config.yaml
hidden_size: 768
num_attention_heads: 6
intermediate_size: 2048
norm: "rmsnorm"
norm_place: "pre"
positions: "rope"
bias: "none"
warmup_steps: 41
schedule: "wsd"
max_seq_len: 2048
dataset: "wikipedia_en"
Each number is 128 + 24 x the weight over its row's rms, rounded and kept within 0 to 255. Layers, rows and columns count from 0. The size above them is the row's rms in percent of the matrix's.

# layer 3 MLP down (transposed), 2048x768, rms 0.0844, rows 1887-1932, columns 240-287
size [103  97  96  94  98  99  99 101 103  99 101 102  98  98  98 101  96 104 106 102  99  94 103 101  99 102 101 101 103 101 101 102 100 100 102 100 103 101 100 103 100 106  99 101 101 104]
[[ 99 161 160 156 122 110 116  80 117 151 134 113 105 137 147 125 143 144 163 134 150 151 127 141  92 159 160 147 172 180 118 106 128 148 170 142 114 146 105 154 148 144 154 139 118  99 155 136]
 [119 130 113 142 105 122 132 111 116 124 130  92 123 149 163 177 161 110 114 160 150 100 139 143 101 118 125 128 100  94 116 107 120 112 117 141 115 103 155 107 136 140 112 123  91 126 138 122]
 [103 138 155  98 149 145 108 113 105 135 110  69 137 161 152  83  95 151  85 119 129 168  95 131 133 142 130  71 159  87  99 137 136 159 122 123  91 116 125 123 115 108 170 100 117  99 149 107]
 [124 124 131 108  91 156 134 112 102 148 163 130 154  88 174 109 113 142 112 139 127 116  77  94 144 119 110  63 179 140 111 134 137 104 168 109  94 156 150 136 133 103 105 157 164 142 141 118]
 [118 156 100  65 142 113  93 144  98  83 128 137  87 187 129 141  83 134 122 122 109 121 113 162 130 180 151 148 106  97  90 107 128  91 122 107 188  63 141 114 137 119 118 148 136 109 133  98]
 [139 112 121 145  87 177  90 126 171 144 120 100 112  96  90 137 138 109 169 124 118 126 159 146 172 150 154 153 129 146 131  88 170  97 128 116 134 127 121 152 108 121 113 104  90 129 144 143]
 [126  90 104 129 129  70 130 139 105 121 148 181 101 121  99 126  98 151 146 151 145 125 142 144 150 116 174 107 128 131 154 103 135 154 138 133 142 140 140 108 147 144 109 102  96 170 140  84]
 [155 162 127 112 123 125 116  85 118 127 123 118 146 122 153 104 103  79 153 164 109 155 119 124 134 118 141 105 154 143 109 122 113  99 103 163 174 135  69 109 151 108  70 152 149  98 131  86]
 [133 125 143 131 137 153 157 168 149 105 142 146 105 137 151 149 122 108  37  96 143 128 149 175 123 108 114 112 140  93 163 144 123 134 106  87 128 142 131  93 107 114 146 138  79 146 131 140]
 [150 137 138 112 153 122  86 132 100 121 103 111  79 142 109 104 111  96 146 189 107 124 112 105 159 103 130 110 113 156 173 104 115 134 152 124 120 106 139 176 119 141 125  78 142 147 158 118]
 [107  96 151 106 116 118 122 108 111 162 104 133 105  91 172 161 158 171  88 125 102 110 156 145 159 150 150 161 195 171 139 130  99 131 149 147 115 137 154 144 129 130 139 109 120 125 157 149]
 [131 107 141 152 119 134 126 109 153 166 142 141 125 146 132 120 109 129 155 139 104 120 106  94 149  83 152 136 151 132 161 149 124 111  85 158 123  97 131 113 140 109 128 124 159 125 125 133]
 [124 176 100  95 128 141  86 145 127 166 117 109 169 103 134 122 149 159 106  96 147 140 116 146 128 125 161 171 163 124 147  98 119 126 110 138 140 122 150 128 126  98 152 135 155 102 114 144]
 [ 88 127 135 182 157 148 172  90 153 147 111 136 174 163  88 120 125 109 141 123 106  93 139 124  64 131 145 113 150 106 150 138 147  91 111 174 144 166 107 123 108 134 114 136  82  60  80 137]
 [130 128 156 133  89 150 107 146 151  78  92  99  88 168 123  87 165 112 138 110 154 140 107 143 135 155 163 118 154 114 140 155 144 120 134 114 143 178 115 132 119 175 164 108 108 128 101 116]
 [108 138 118 104  89 151 172 114 156 120 180  98 121 135 110 153 107 120 124 132 154 111 104  90 139 127 156  89 101 151 155 111 129 112 134 122 132 163 150 116 122 140 153 132 103 130 156 134]
 [138  91 110 133 139 151 121 130  90 125  70 151 119 132 118 139 107  81 101 129 125 136 109 126 119 118 122 114 145 118 114 146 125 140 106 177 143 130 146 145 116 127  83 108 131 160 158 175]
 [131 149 154 100 141 122 146 141  94  90 135 119 104 152 111 131 133  99 132  91 109 107 135 105 158 143 141 151 172 152  98 158 170 111 124 144 127 124 150 101 112 122 156 123 117 117  86  86]
 [134 133 141 155 111 104 105 121 125  97 139  97 133 137 162 101 121 150 152 127 124 140 133  99 121 151 107 126 129 153 147 123 112 113 115 148 152 135 134 107 126  84 147 152 119 131 133 115]
 [125 163 155 159 129 123 113 135  76 114  99 141 149  86 136 121 145 111 110 117 163 138 105 155 117 130 126 144 106 159 111 144 147 122 118 164 169 146 137 139 164 141 147 159 149 110  91 108]
 [158 139  79  73 168 129 130 126 146 139 146 124  93 144  72 151 150  99 132  78 165 120 119 135 119 101 116 130 114 125 146 155 161  88 136  99 148 142 100 166 111 123 148 123 101 111 117 129]
 [122  74 141  97 109 151 128 154 105 121 103  96 147 119 124 137 141 150 113 137 122 142 133 129 164 122 125 108 149 150  73 133 150 112 108 125 116 154 130 134 135 143 160 186 140 124 116 119]
 [ 99 141  83 118 161  99 108  78 110 125 122  60 185 118 156 143 130 128 134 147  84  98  98 114 131 119 145 137 116  95 165 176 170 118 113 116 119 124 134 138 102 134 131  93 143 143 142 126]
 [133 100 146 148 145  94 176 136 113 165 155 133 135  87 145 159 166 157 149 132 163 129 159 145 140 139  90 165 126 146 134 138 179 106 109 132 137 178 145 107 133 130 150 131 139 133 168 112]
 [153 151 153 108 120 120 146 141 127 139 144 136 132  94 112  96 144 110 115 122 129 121 105 181 136 153 170 117 134 170 130 134 131 117 135 115 141 183 133  98  87 178 119 122  98 131 133 149]
 [126 155 145 138 114 150 156 134 131 147 188 174 123 163 165 159 130 118 115 139 133 162 168  77 161  80 131 121 146 131 140 155 153  85 159 110  97 158 108 108  91  79 136 159 111 101 107 116]
 [108 118 131 111 168 175 109 133 133 148 118  77  90 117 143 155 106 131 113 160 117 134 148 153 133 139 129 131 181 113  94 124 104  93 179 140 142 152 118 136 101 155 102 141 151 121 127 128]
 [125 100 140 114 149 140 112 162 113  82 105 117  59 112 101  63 115 155 126 136  96 180 160 153 115 159 107 118 123 173  79 131 149 130 134 113 124 147 122 171 100 126 139 122 187 120 132 150]
 [ 91 140 145 134 110 121 131 125  89 171 114 100 115 128 139 131 111 112 145 107 150 129 133 128 133 134  48 122  97 170 118 121 119 120  77 192 133 130 129  72 141  96 127 132  92 120 127 121]
 [100 169 141 146 148 132 142 110 105 148 136  78 103 136 120 129 158 155 130 149 117 128 160 129  74 144 159  94 145 162 126 131 121 113 103 134 134 132 143  77 119 117 149 143 143 131 161 150]
 [102 134 101  73 100 138 112  94 155  98 119 130 158 177 114 122 128  94 136 111 144 145  96 126 132 118 148 128  94 127  93 173  99  72 101 151 100 139 143 153 156 139  97 125 139 111 104 112]
 [127 136 148 120 119 163 122 123 119 134 168 123 123 142 105 126 151 136 117 106 134 117 131 114 139 139 131 141  98 148 128 124 150 125 117 157 140 140 127 108 145 133  97 148  92 136 132 136]
 [ 99 147 114 121 132 131 129 133 150 129 138  82 128 128 127 103 154 174 164 135 136 145 107 167  90 114 137 146 140 120  96 118  89  89 128  88 119  88 124 137 133 156 117  88 130 136 145 116]
 [139 135 112 111 130  75 129 162 137 124  89  87 137 175 140 115 134 147 164 103 132 122 107 137 107 108 118 105 126 145  88 137 142 148 144 131 117 102 164 130 115 109  93 129 126 210 139 169]
 [136 147 141 177 147 125 139 149 151 141 156 105 112 102 139  88 138 120 118  95 133 142  89 148 115 112 127 136 136 149 113 151 135 116 148 164 144 154 130 143 190 141 153 128 130 131 140 125]
 [122 119 135 156 108 108 140 169 151  84 118 140 117 144 103 113 142 159  86 108 135 150 161 105 142 142 130 158 134  97 126 153 119 140 106 105 101 137 155 136 110 121 102 127 120 138 113 124]
 [162 129 131  76  85 106 130 118 110 130 115 124 118 169  97 123 151  99 149 153 134  91 135 116 105 153 114 117 130 118 141  95 137 176 114 112 119 108 128 131 163 149 111 123 116 156  99 132]
 [124 148 150 143 147 121  81 126 163 118 105  92 111  95 165 153 130  95 130 113 140 163 131 125 127 156 164 127 133 139  98 142 139 128 136 133 124 145 135 134 127 154 131 125  81 114 129 136]
 [100 139 100 127  74 111  72 155  98 122 114 120 143 163  85 111 158 109 100 133 109 120 103  98 137 160 155 150 160 126 109 130 129 106 128 129 129 121  99 166 144 112  93  83 129 133 156 124]
 [137 138 138 142 119 126 155 147 124 112  95 146  91 147 144 139 113 133  97 135 170 146 119 129 139 111 129 115 161 142 126 170 162 192 123 124 145  95 157 164 112 116  94 154 134  99 122  86]
 [ 69 104 192 126 168 138 136 136 128 141 140 112 105  92 148 154 165 148 123 101 133 133  88 119 124 146 148 101 169 141 141 133 133 140 128 118 155 119  96 110 183 132 175 122 108  88 143 144]
 [152  82 140 149 149 154 170  87 166  83 120 129  99 129  96 140 164 105 100 133 157 137 111 134  83 169 148 126 120  71 101  74 113 121 117 160 114 114 162  81 119 112 144 106 111 145 147 102]
 [121 137 101 104 120 145 123 102 140 143 126 134 142 176 110 127 105 117  66  88 115  98 133 143 131 134  87 176 173 135 153 137 127 111 145 117 136 147 104 112 127 115 125 138 107 131 147  93]
 [126 133 114 166 135 160 123 127 149 147 123 103 124 124 101 147 124 133 159 109 171 138 148 116 110 112 124  70 133 159 137 115 104 152 142 135 112 147 102 176 103 146 140 116 152 131 157 116]
 [153  86 156  97 135 128 119 117 127 126 155 119 137 117 116 113 126 223 189 166 126 105 175  72 112  95 142 176 146 128 142 102 104 122  96 115 125 135 121 145 112 150 166 143 129 124 130 125]
 [128 149 131 133 132 151 108 143 146 167 142 127 153 123 135 107 100 116  89 122  98  85 129 145 145 104 113 132 143 127 123 118 144 130 100 130  97 108 138 122 128 155 148 139 124 126 157  88]]
# layer 3 MLP gate, 2048x768, rms 0.0865, rows 1888-1933, columns 240-287
size [100  96  95  98  98 106 100 100 102 100 101  99 100 100 105  97 101 104 105 102  97 102 102  95  99  97 103 105 103  97 101  91 104 102  99 103 102  98 101 102 103  96 101  96 101 101]
[[ 95 116 166 151 138  98 121 160 110 130 137 117 129 135 106 163 107 126 132 131 163 147 129 101 124 141 136 129  98 139  93 176 140 171 114 149  96 109 125 176 119 111 166 103 148 115 163 138]
 [129 155 134 113 106 163 121 135 137 126 162 151 101  99  88 148 102 139 118 127 109 115 153 121 123 123 165 136 188 130 161  89 151  97 155 146 141 141 151 145 122  63  78 148 164 143 154 134]
 [117 110 109  98 145 102 160 171 108 134 148 121 152 147 164 108 139 156 150 116 118 144 154 154 156 140 161 176 150 139 120 128 168 126 167 145 116 147 163 202 144 121 120 108 140 154  89 159]
 [145 135 131 145 148 143  98 126 149 124 154 122  78 167 100  76  90 149 115 153 146  88 122 129 163 142 105 156 134 150 104 119 120 154  99 114 121 130 146 127 152 100 127 140 164 107 100 130]
 [133  80 109 154 116 120 180 160  96 108 114  88  92 142 152 131 132 140 120 123 129 128 125 116 169  98 104 104  63 106 116 155 138 101  90 129 113 110 119 116 127 140 116 151  55 153 176 102]
 [145 137  97 133 150 133 139  81 156 107 156 125 128 124 143 122 121 128 128 120 117 144 111 176  90 116  95 122 144 111 155 102 133  99 105 151 149 177 124 147  89 133 130  96  88 123 151  98]
 [143 107 154 129 113 143 110 141 114 100 138 101  89 151 119 183 121 167 124 120 137 105  98 142 133 138 154 163 113 100 124 114  80 114 125 118 122 136  99 138 112 124 131 130 154 104 131 121]
 [147 138 191 148  83 138 159 137 130 142 128 128 152 158 143 141 159 139 116 115 131 106 116 152 135  93 123 148  98 100 160 165 151 166  80  99 164  79 103 145 132  95 145 113 121 152 158 152]
 [120  86 123 113 118 130 141 125 123 164 151 114 138 110 177 105 160 108 105 116  81 104 108 127 121  74 115 133 142 116 135 129 102 159 112 149 140 150 146 149 150 120 131 154 138 143 112  72]
 [111 134 109 120 161  97 119 114 103 150 103 115 138 150 128 128 111 129 122 156 140 119 139 144 107 105 184 130 103 127 130 129 151  98  98  95 170 116 132 105  77 156 122 107 110 128 111 137]
 [147 134 111 121 165 102 146 170  71 112 125 142 102 140 137 122 131 125 155 140 131 121 109 159 109 112 121 115 142 112 112 114 125  90 112  80 117 128 129  91 105 118 166 139 144 177 108 120]
 [109 115 142 148 126  97 177 108 127 150 116 111 145 101 103 102 105 152 131 126 102 121 139 122 101 123 111 163 117 161 174 114 104 180 130 101 119 160 139 157 145  96  97 149 111 121 158 131]
 [176 161 147 134 150  79 120  93 139 153 115 152 115 101 153  89 122 113  91 122 130  97 142 186  97 118 167 133 126 129 109 136  98 108 158 106 139 161 117 129 122 152 107 136 122 118  93 118]
 [160 141 142 130 167 163 119  97 115 131 107 114 142 143 103 138  76 137 117 123 144  59  87 116 140 146 160 109 124 162 112 174 108 121 178 150 166 146 126  88 115  81  99 120  97 143 144 105]
 [139 105 108 178 139 140 103 112 140 101 103 136  76  98  88 124 164 143 174 148 166 130 133 150 116  97 135  66 124 121 121 164 134 100 130 140 127 146 141 101 122 139  80 146 113  91 142 129]
 [153 116 178 125 149  85 140 141 127 101 139 111  99  98 120 160 132  96 109 137 127 123 144 143 150 119 100 138 142 126 132 147 193 134 123 120 143  89 167 158 115 105 152  96  94 114  98  93]
 [107 119 148 149 127  96 107 130  99 127 148 120 117 160 136 159 145 127 141 122 113 137 118 140 150  75 157 102 146 124 101 137 128 119 162 127 122  88 169 119 167 149 160 147 136 152 115 115]
 [154 132 160 145 130 162 117 126 148 112 142 130 153 102  95 110 129 147 128 110  98 113 126 102 119 121  95  86 117 136 104 120 120 148  95 164  99 116 137 106  75 115 135 159 159 115 135 119]
 [144  99 145 127 135 157 124 152 131 145 127 130  99 151 146 130 150  99 148 160 198 164 123 122 109 117 128 148  97 177 135 137 103 161 147  98 142  94  81 119 124 129 135 107 116 117 129 105]
 [ 79 114 166  94 131 180  86 129 128 119  85 143 127  66 113 138 171 127  89 150 113 104 136 118  73 147 107 126 164  74 111 138 147 122 131 162  63 112 147 128 115 104  95 113 132 172 146 146]
 [134 138 144 113 146 138 160 116 165 111 110 122 102  91 149 135 134 141 156 138  84 120 128 139 175  76 150 125  99  69 133  90 142 109 111 147 135  96 103 105 146 155 117 145 130 128 126 159]
 [ 90 115  83 168 139 149 152 179 127 144 121 132 107  98 107 166 150 134 128 133 107 140 177 179 105 122 110  98 121 132 149 158 118 100 124 149 151 114 100 131 170 140 129 167 111 109 160 118]
 [130 147 102 157 135 106  91 117 110  90 154 121 133  92 133 128 140 124 125 149 108 106 146 127 121 139 153 133 142 125 140  98 163 121 127  83 125 177  93 136 128 106 155  92 135 119 149 106]
 [167 113 127 153 108 139 121  99 127 149 113 106 139 153 103 116  99 131 109 166 124  96 119 146 118 134 148 167 141 114 162 107 128 111 145 126 115 128 178 142 112 146 142 134 148 118 117 135]
 [164 163 151 134  97 158  90 173 113 162 111 119 138 163 145 161 165 166 121 137 110 136 154  96 118 103  68 125 126 114 115 149 111 116 123  93 133 172 158 102 140 127 117 100 119 135 149 141]
 [104 115 129  66 156 161 164 123 123 142 151 115 124 141 137 185  89 122 152 139 150 111 109  81  91 126 149 158 133  96 118 120 104 133 117 132 131 118 158 133 118 132  83 145 163 114 138 133]
 [116 113 145 113 101 124 123 100 118 100 107 122 136 126 150 145  92 144 153 152 151 113 111 120 135 151 128 159 124  95 136 152 125 108 149 118 153 129 143 134 136 155 109 167 129 124 101  91]
 [135 132 163 139 148 105 127 141 141 102 158 161 119 125 119 113 122  87 113 144 128 137 115 130 158 120 131 157 114 117 150 154 120 150 102 110 148  93 100 136 137 122 161 141 101  93 127 128]
 [131  84  89  97 129 102  96  82 160 105 128 111  96 137 144 151 153 115 130 122 134 167 144 145  97 101  95 176 147 158 126 124 170 164 133 154 141 143 141 122 141  99 154 159 102 181 115 117]
 [ 75 115 104 117  91 113 102 101 145 140 126 120 139 150  93 148 145 125 127 139 147 134 133  79 141 135 103 130 119 117 123 110 119 166 160 127  78  64 153 128  98  87 151 130 136 111 145 108]
 [159  89 129  97 162 171 132 129 121 118 199 142 105 123 154 125 159 100 116 149 142 152 126 128 107 110 143 139 148 103 122 148 155  91 138 133 120  79 131 136 114 164 116 108 171 116 131  96]
 [144 136 107 110 189  91 120  90 142 147 113 127 146 144 156  99 120 185 144 117 140 133 132  98 133 139 140  87 113  95 116 158 147 140 130 136 164 184 110 116 142  95 145 146 117 130 129 160]
 [130 101 149 134 126 137 126 127 124 133 138 136  96 144 108  96 192 147 155  93 174 141  96 107  77 144 146 149 118 148 105 149 138  95 110 165 150 167 152 110 157  70  69 107 127 102 113 113]
 [101 123 129 120  86 130  87  91 111 158 125 147 161 141  92 122  51 131 127 135 142 156 115 114 100 104 129 149 145 141 163 160  86 120 138 163 133 115 136 171 110 144 138 123 176 127 123 133]
 [162 127  97 109 178 111  81 118 161 110 121  96  96 137  95 111 150 118 117 139 162 168 158 166 102  91  97 144 111 143 101 160  99 157 118  95 116 161 138 117 112 164  84 151 104 143 121 167]
 [153 143 141 122 118 118 134  97 131 120 144  84 114 176 133 142 121 145 145 147 106 158  98 122  88 152 106 117 109 146 120 138 145 100 142 114 148 113 140 103 129 128 110 163  96 112  97 141]
 [109 164  94  96 157 161 120 135 124 144 131 135 113 101 166 102 124 120 143 115 116 112 135 115 163  97 126  87 121  96 139 129 141 117  89 122 168 124 129 162 131 132 133 137 167 145 120 150]
 [141 161 121 128 120 156 157  79 113 130 131 148 122 138 157 140 138 165 137 130  78  99  96 151 144 131  79 133 128 145 118 172 125 126 131 181  98 129 167 142 117 133 121 101  78 126 135 161]
 [115 128 120 148 121 134 128 123 109 177  93 115 116 163 125 156 115 143 104 138 100 108  94 117 129 123 171 112 118 145 106  64 144 142 123 145 132 130 133 153  68 114 110 159 109 141 166 123]
 [110 101 176 108 106 183 148 129 112 132 107 132 148  56 133 143 175 142 136 144 194 134 116 128 124 143 127 138 136 122 130 124  70 110 144 133 115 134  97 167 122 114 125  97 145 125 132 143]
 [155 137 165 155 145 103 141 136 156 111 122 118 138 112 125 172 120 157 113 109 195 109 163 154 113 132  80 111 127 144 123 119 134 129 135  91  63 119 120 144 103 133 141  83 127 128 122 107]
 [153 148 134 145 128 108 110 146 108 136 141 130 116 126 110 124 131 142 133 128 122 169 125 160 143  91 163 141 122 105 132 111 148  99 110 100 120 119 127 134  97 127 104 114 134 137 143 142]
 [133 143 154 126 143 172 141 134  98 141 139 198 128  98  95 154 102 182 158 136 118 133 139 109 166 126 117 105 116 129 145 108  80 131  97 163 147 113 113 126 108 135 115 118 167 124 113 171]
 [122 108 100 138  98 126 130 115 142 145 117 129 129 150 109  93 152 107 163 140 109 137  93 131 165 119 123 171 105 151  98 107 126 118 124 123 115 132 117  91 166 107 129 139  94 152 143 115]
 [125 137 124 142 114 125 152 140 145 112 120 126 146 105 107 127 128 117 154 105 130 139  91 146 107 105 144 131  86 137 124 184 109 122  92 109 158  87 112 105 106 106 135 109 129 149 154 105]
 [134 118 131 159  78 131 121 101 103 142 140 124 134  99 119 145 129 100 120 185 109 142 112 116 110 117 121 123 105 158 117 137 154 100 133 136  99 115 145 156 130 130 121 146 147 134 155  87]]
# layer 3 MLP up, 2048x768, rms 0.0881, rows 1888-1933, columns 240-287
size [ 98  98  98  99  94 103  98  99 102 100  97  99  98  98 105 101 105 104 104  97  96 102 102  95  98  96 104 101 104  98 101  94 101 102  95 100  99 101 104 102 104  97  98  98  97 104]
[[135 187 118 103 172 112 114 132 147 113 109 140 149 127 152  61 133 111 124 132 122 113 119 136 150  81 134 147 120 120  91 106 142 106 131 127 144 160 125 127 144 147 108 109  94 130 114 138]
 [130 149 106 128 172 132 143 141  97 124  98 139 167 140 149 109 159 125 159 153 146 107  66 115 122 133 164 103 141  57  80 164 135 156  92 115  80 130 112 112 136 151 186 136 125 137 140  82]
 [176 189 105  99  89 121 135  87  94 134 152 117 130  89 138 157  95  95 118 135 137  93  55  91 128 103 114 114 147  98 101 127 125 121 137 112 141 118 114 106 127 113 163 157 119 144 149 120]
 [139 128 193 140 145 122 143 100 128 131 121 104 152 129 144  95 147  93 133 126 164 151 138 125 150 113 145  80 140 107  99 201 127 137 142 143 138 120 110 152 111 154  97 106  79 105 132  89]
 [154 107 159 123 158 173 177  99 146 124  86 107 118 124 110 133  87 100 127 146 114 137 114 148 154 117 131 132 120 180 105 126 126 104 140 103 147 135  71 136 122  97 164 111 151 145 134 145]
 [133 136 145 171  89 145  99 128 148 163 131 133 134 116 107 141 104 133 129 112 151 141 134 145 119 141 101 165 153 133  70 149 166 120 125 180 117  89 150 113 171 145 117 129 152 155 107 157]
 [128 122 141 163 137  97 127 122  99 124 144 128 122 121  99 124 132 139 107 120 147 152 130 147 162 144  86 140 172  93 156 116 158 168 152 137 113 141 122 115 144 133 101 179 106 117 132 111]
 [133 159 117 147 131 179 140  96  97 117 167 112 162 164 133 104 132 153 136 143  97 127 145 144  93 134 108 148 145 124 157 114 134 150 123 133 151  68 110 138  96 119  64  96 158 150  91 132]
 [141 116 132 137 149 127 135 122 125 147 146  96 122 128 162 115 119 109 137 101 153 126 140 137 118 174 132 151 139 164 123 126 150 103 133 148 150  98  95  97 122 138  91 126 143 128 158 157]
 [108  90 108 123 131 113 135  98 135 146 108 117  84 111 130 140 102 132 119  96 109 166 141 143 164 115 101 141 146 153 142 134  75 132 137 109 129 146 155 155 117 157 101 126 136 107 136 120]
 [162 123 103 129 139 140 113 136 134 162 138 138 117 107 117 124 136 178 144 123 146 117 141 106 142 117 150 149  61 103 122 105 143 102 120 109 140 138 116  84 112 135 147 130 119 102 117 118]
 [123  91 101 118 129 123 122 138  98 112 109 148 118 101 105 143 103 141 120 150 134 161 212 138 149 128 114 150 124 161 163 151 130 101 160 179  95 105 108 128 180 129  82 133 144 112 161 104]
 [161 142 116 108 110 158 136 114  77 118 163 115 146 111  88 147 131  83 148 113 150 116 157 168 138  84 128 174 152  73 123 108 144 128 117 123 172 113 114 186  92  90 134 118 141 132 129 116]
 [110  83 179  84 115 183 136 163 162 120 105 114 143 150 175 139 157 132 112 146 162 127 143 130 151 131  74 161 134 174 154 143 156 102 117  86 126 112  85 115  85  87 103 131 133 112 159 136]
 [153 135  96 138 167  77 117 120 165 116 152 101 126 154 144  55 145 123 133 135 107 108 133  78 116 165 132  94 102  91 141 146 120 144 102 152  98 167 134 100 112 135 146 135 142 131 100 106]
 [129 151  97 149 147 155 133 116 122 152 136  99  78 104 101 108 128 146 134 116 153  77 138 137 143 157 107 127 136 139  92 150 177  89 137  89 128 130 121 104 152 103 150 111 149 119 138 108]
 [101 136 140  77  89 124  87 117 162 112 120 193  78 131 133 145 125 167 106 158 100 121 106 155 149 115  81 114 113 164 137 151 128 140 113 135 170 144 155 148 100 120 179 121 118 103 113 190]
 [128 124 116 150 150 195 142 176 105 136 142 165 129 137 184  86 176 161 111 145 114 126  92 103 104 151 134 118  92 146 115 145 138  83 106 102 121 106 127 117 145  82 164 131 104 156 157 133]
 [159 135 117 148 129 146 120  91 102 144 149 177 151 101 137 166 137 143 152 148 102 104  84 114 147 162 109 152 150 115 119 120 145  92 120 122 108 176 146 121 141 120 125 127 142 117 143 153]
 [147 145 125 161 111 126 144 143  93 164 133 106 125 124 133 139  86 157 113  74 137 109 107 126 150  95 143  97 113 176  84 110 119 177 150 117  96  95 119 155 117 172  94 144 101 100 127 138]
 [153 140 148 160 137 169 148 115 143  88 131 109  96  92 116 166 108  85 165 121  96 113  93  88 134 115 154 102  87 152 121 101 157 151 137 106 167 109 109 125 159 117 136 111 187 125 117  87]
 [121 166 139 110  96 100 123 146 132  96 124 118 132 132 165  95 114 131 157 111 111 127 139  91 133 144 155 169 144  83 131 141 112  87 130  89 140 144 140 128 110 103 111  88 139 155 120 131]
 [134  95 123 149 139 137 120 126  91 142 126 134 121 132 118 125 120 133 146 163 117 107 136 136  91 190 107 121 140 134 144  97 147 109 102 122 138 127 119 132 163  87 183 103  96 145 114 166]
 [104 103 139 130 107 169 152 129 109 148 175 119 124 158 119 136 141 136 102 155 161  90 141 123 124 147 119 142 134  93 115  99 147 122 156 158 126 121 145 140 106 102 131 157 127 109 122 119]
 [110 128 124 145 140 104 118 146 109 131 109 141 110  89 130  93 171 108 155  89 119 137 141 106 144  98 177 168 141 148 128 154 150 108 141 132 139 144 149 129  80 112 136 106 156 143 122 143]
 [ 99 150  88 126 111 163 141 133 141 111 164  88 103 110 128 130 128 118 144 156 150  80 123 168  85 155 111 105 161 158 147  83 123 146 142 152 149 102 128 141 107 131 126 138 176 114 125 134]
 [103 114 129 135 107 151 115 137 150 120 132 131 118 138 144 121 115  83 128 119 162 159 143 134 126 167  97  79 117 107 107 131 153 117 163  97 137  94 128 119 122 146 149 174 141 133 105 145]
 [105 132 150 108 104 108 116 157 148 117 129 151 126 121 168 125 138 110 122 105  94 114  94 112 157  85 105 118 110 109 173 168 116 134 119 134 195 140 131 114 132  81 165 166 110 122 117 144]
 [119 160 117  86 154  68 125 117 185 121 189 126 145 172 137 115 130 118 147 162 121 121 100 112 124 159 144 119 162 106 113 151 111 121 150 129 124  92 115 150 124 149 160 142 136 147 137 179]
 [143 178  93 125 112 163  86 138 147  80 131 113 102  89  95  97 124 120 165 131 156  94 148 126 106 101 121  99 160 113 114 121  84 131 163 120 133  80 107 139  94 132  78 115  89 127 132 115]
 [104 123 174 116  94 101 149 173 143 141 140 100 138 126 104 127 114 143 109 147 131  96 112 127 125 119  94 126 117 154 107 102 138 145 100 107 145 178 108  84 155 142 133 144  65 110 139 179]
 [155 126  99 111 115 126 126 166 151 143 130 121 114 139 166 123 150 146 151 115 147 115 156 153 149 176 150 135 139  86 184 104 118 122 119 149  96  91 106 135 130 105 117 111 142 115 124 134]
 [169 120 137 140 127 134 153 128 139 110 147 122 143 152 116 138 157 156 139  87 167 133 135  91 137 132  95 116 147 132  99 180 120 131 127 118 113 156 129 123  88 106 149 122 136 138  83 114]
 [158 107 125 167  89 119 161 110 127 145 146 154 130 152 190 125 170 151 101 126 166  98 132 117 145  94 103 117 124 155 102  93 128  75 119 134 105 136 137 136 117 142 143  85  78 133  79 128]
 [126 188 187 113  89 110 153 114 145 116 134 159 115 147 130 148 101 102  98 120 108 142 155 124 111  99  76 114 115 120 175 116 177 150 129  91 118 107 138 101 138 109  65 121 126 171 123 121]
 [147 161 133 111 166 145 120 139 131 127  89 159  94 144  85  84 109 179 137 127 147 111 168 148  99  87 125 118 166 119 111 138 134 161  99 118 146  65 155 158 125 124 135  90 131 129 104 112]
 [113 109 110 112 103 144  92 105 126 117 145  94 127 120 155  81 130 160 142  93 188  98 178 117 108 113 122 113 114 117 114 123 164  91 103 141 123 134 157 124 105  86 142 139 134 120 149 126]
 [123 147  61 167 126 135 143 142 121 100 199 124 160 127 174 118 108 110 156 138 128 114 137 122 135 109  97 129 119 112 145 128 113 134 118 159 126 167 174 113 148 120 151 134 119 148 118 149]
 [113 133 128  97 105 149 154 115 145 105 118 124 122 121 145 119 137 140 130  78 141 108 131  91 141 106 144 104 159 113 125 148  89  99  93  95 125 119 133  96  79 137  93 112 124 129 116 141]
 [159 108 110 122 117 130 100 120 102 164 149 144 131 155 125  89 138 101 184 114  94 152  86 129 100 137 117  74 136  97  96  96 117 136 116 146 124 108 130 135 165 112 102 147 132  95 138  99]
 [132 127 168 131 121 137 165  79 139 122  85 155 105 123  99 114 126 107 106 135 117 164  98 147 149 115 119 133 126 111 115 128 128 129 117 124 128 127 118 104 103 132 175 155 117  98 135 118]
 [159 133 156 132 147 141 157 152 139 112  73 145 169 120 132 143 126 120 129 115 160 156 141 125 143  89 140 100 147 130 106 147 139 105 154 136 169 110 164 107 111 102 124 107 133 142  86 114]
 [132 124 113  98 149 160 134 110 115 122 152 104 145 130 155 127 110 162 108  90 135 150 128 174 115 125 130 149 131 162 121 113 136 175 115 119 119 165 115 105 125 119 157  95 124 124 135  94]
 [175  88 109 105 155  87 117 135 128 155 108 172 104 128  91 121 123 107 153 137 141 101 126 141 148  94  94 140  98 141 165 119 143 101 116 174 131 133 129 111 134 143 168 143 151 114 159 119]
 [171 109 163 135 136 109 136 105 148  86 172 131 128 177 139 105 124  95 171 167 108  90 144 117 143 109 140 117 125 141 106 117 102 156 113 119 126 116 165  88 115 158  96  97 113 145 162 141]
 [135 143 126 101 146 110 151 133 147 133 112 117 132 171 173 144 138 123 126 166 135 134  99 145  95 111 108 109 145 157 105 113 155 189 101 123 165 147 100 119 133 172 108 105 117 108 134 118]]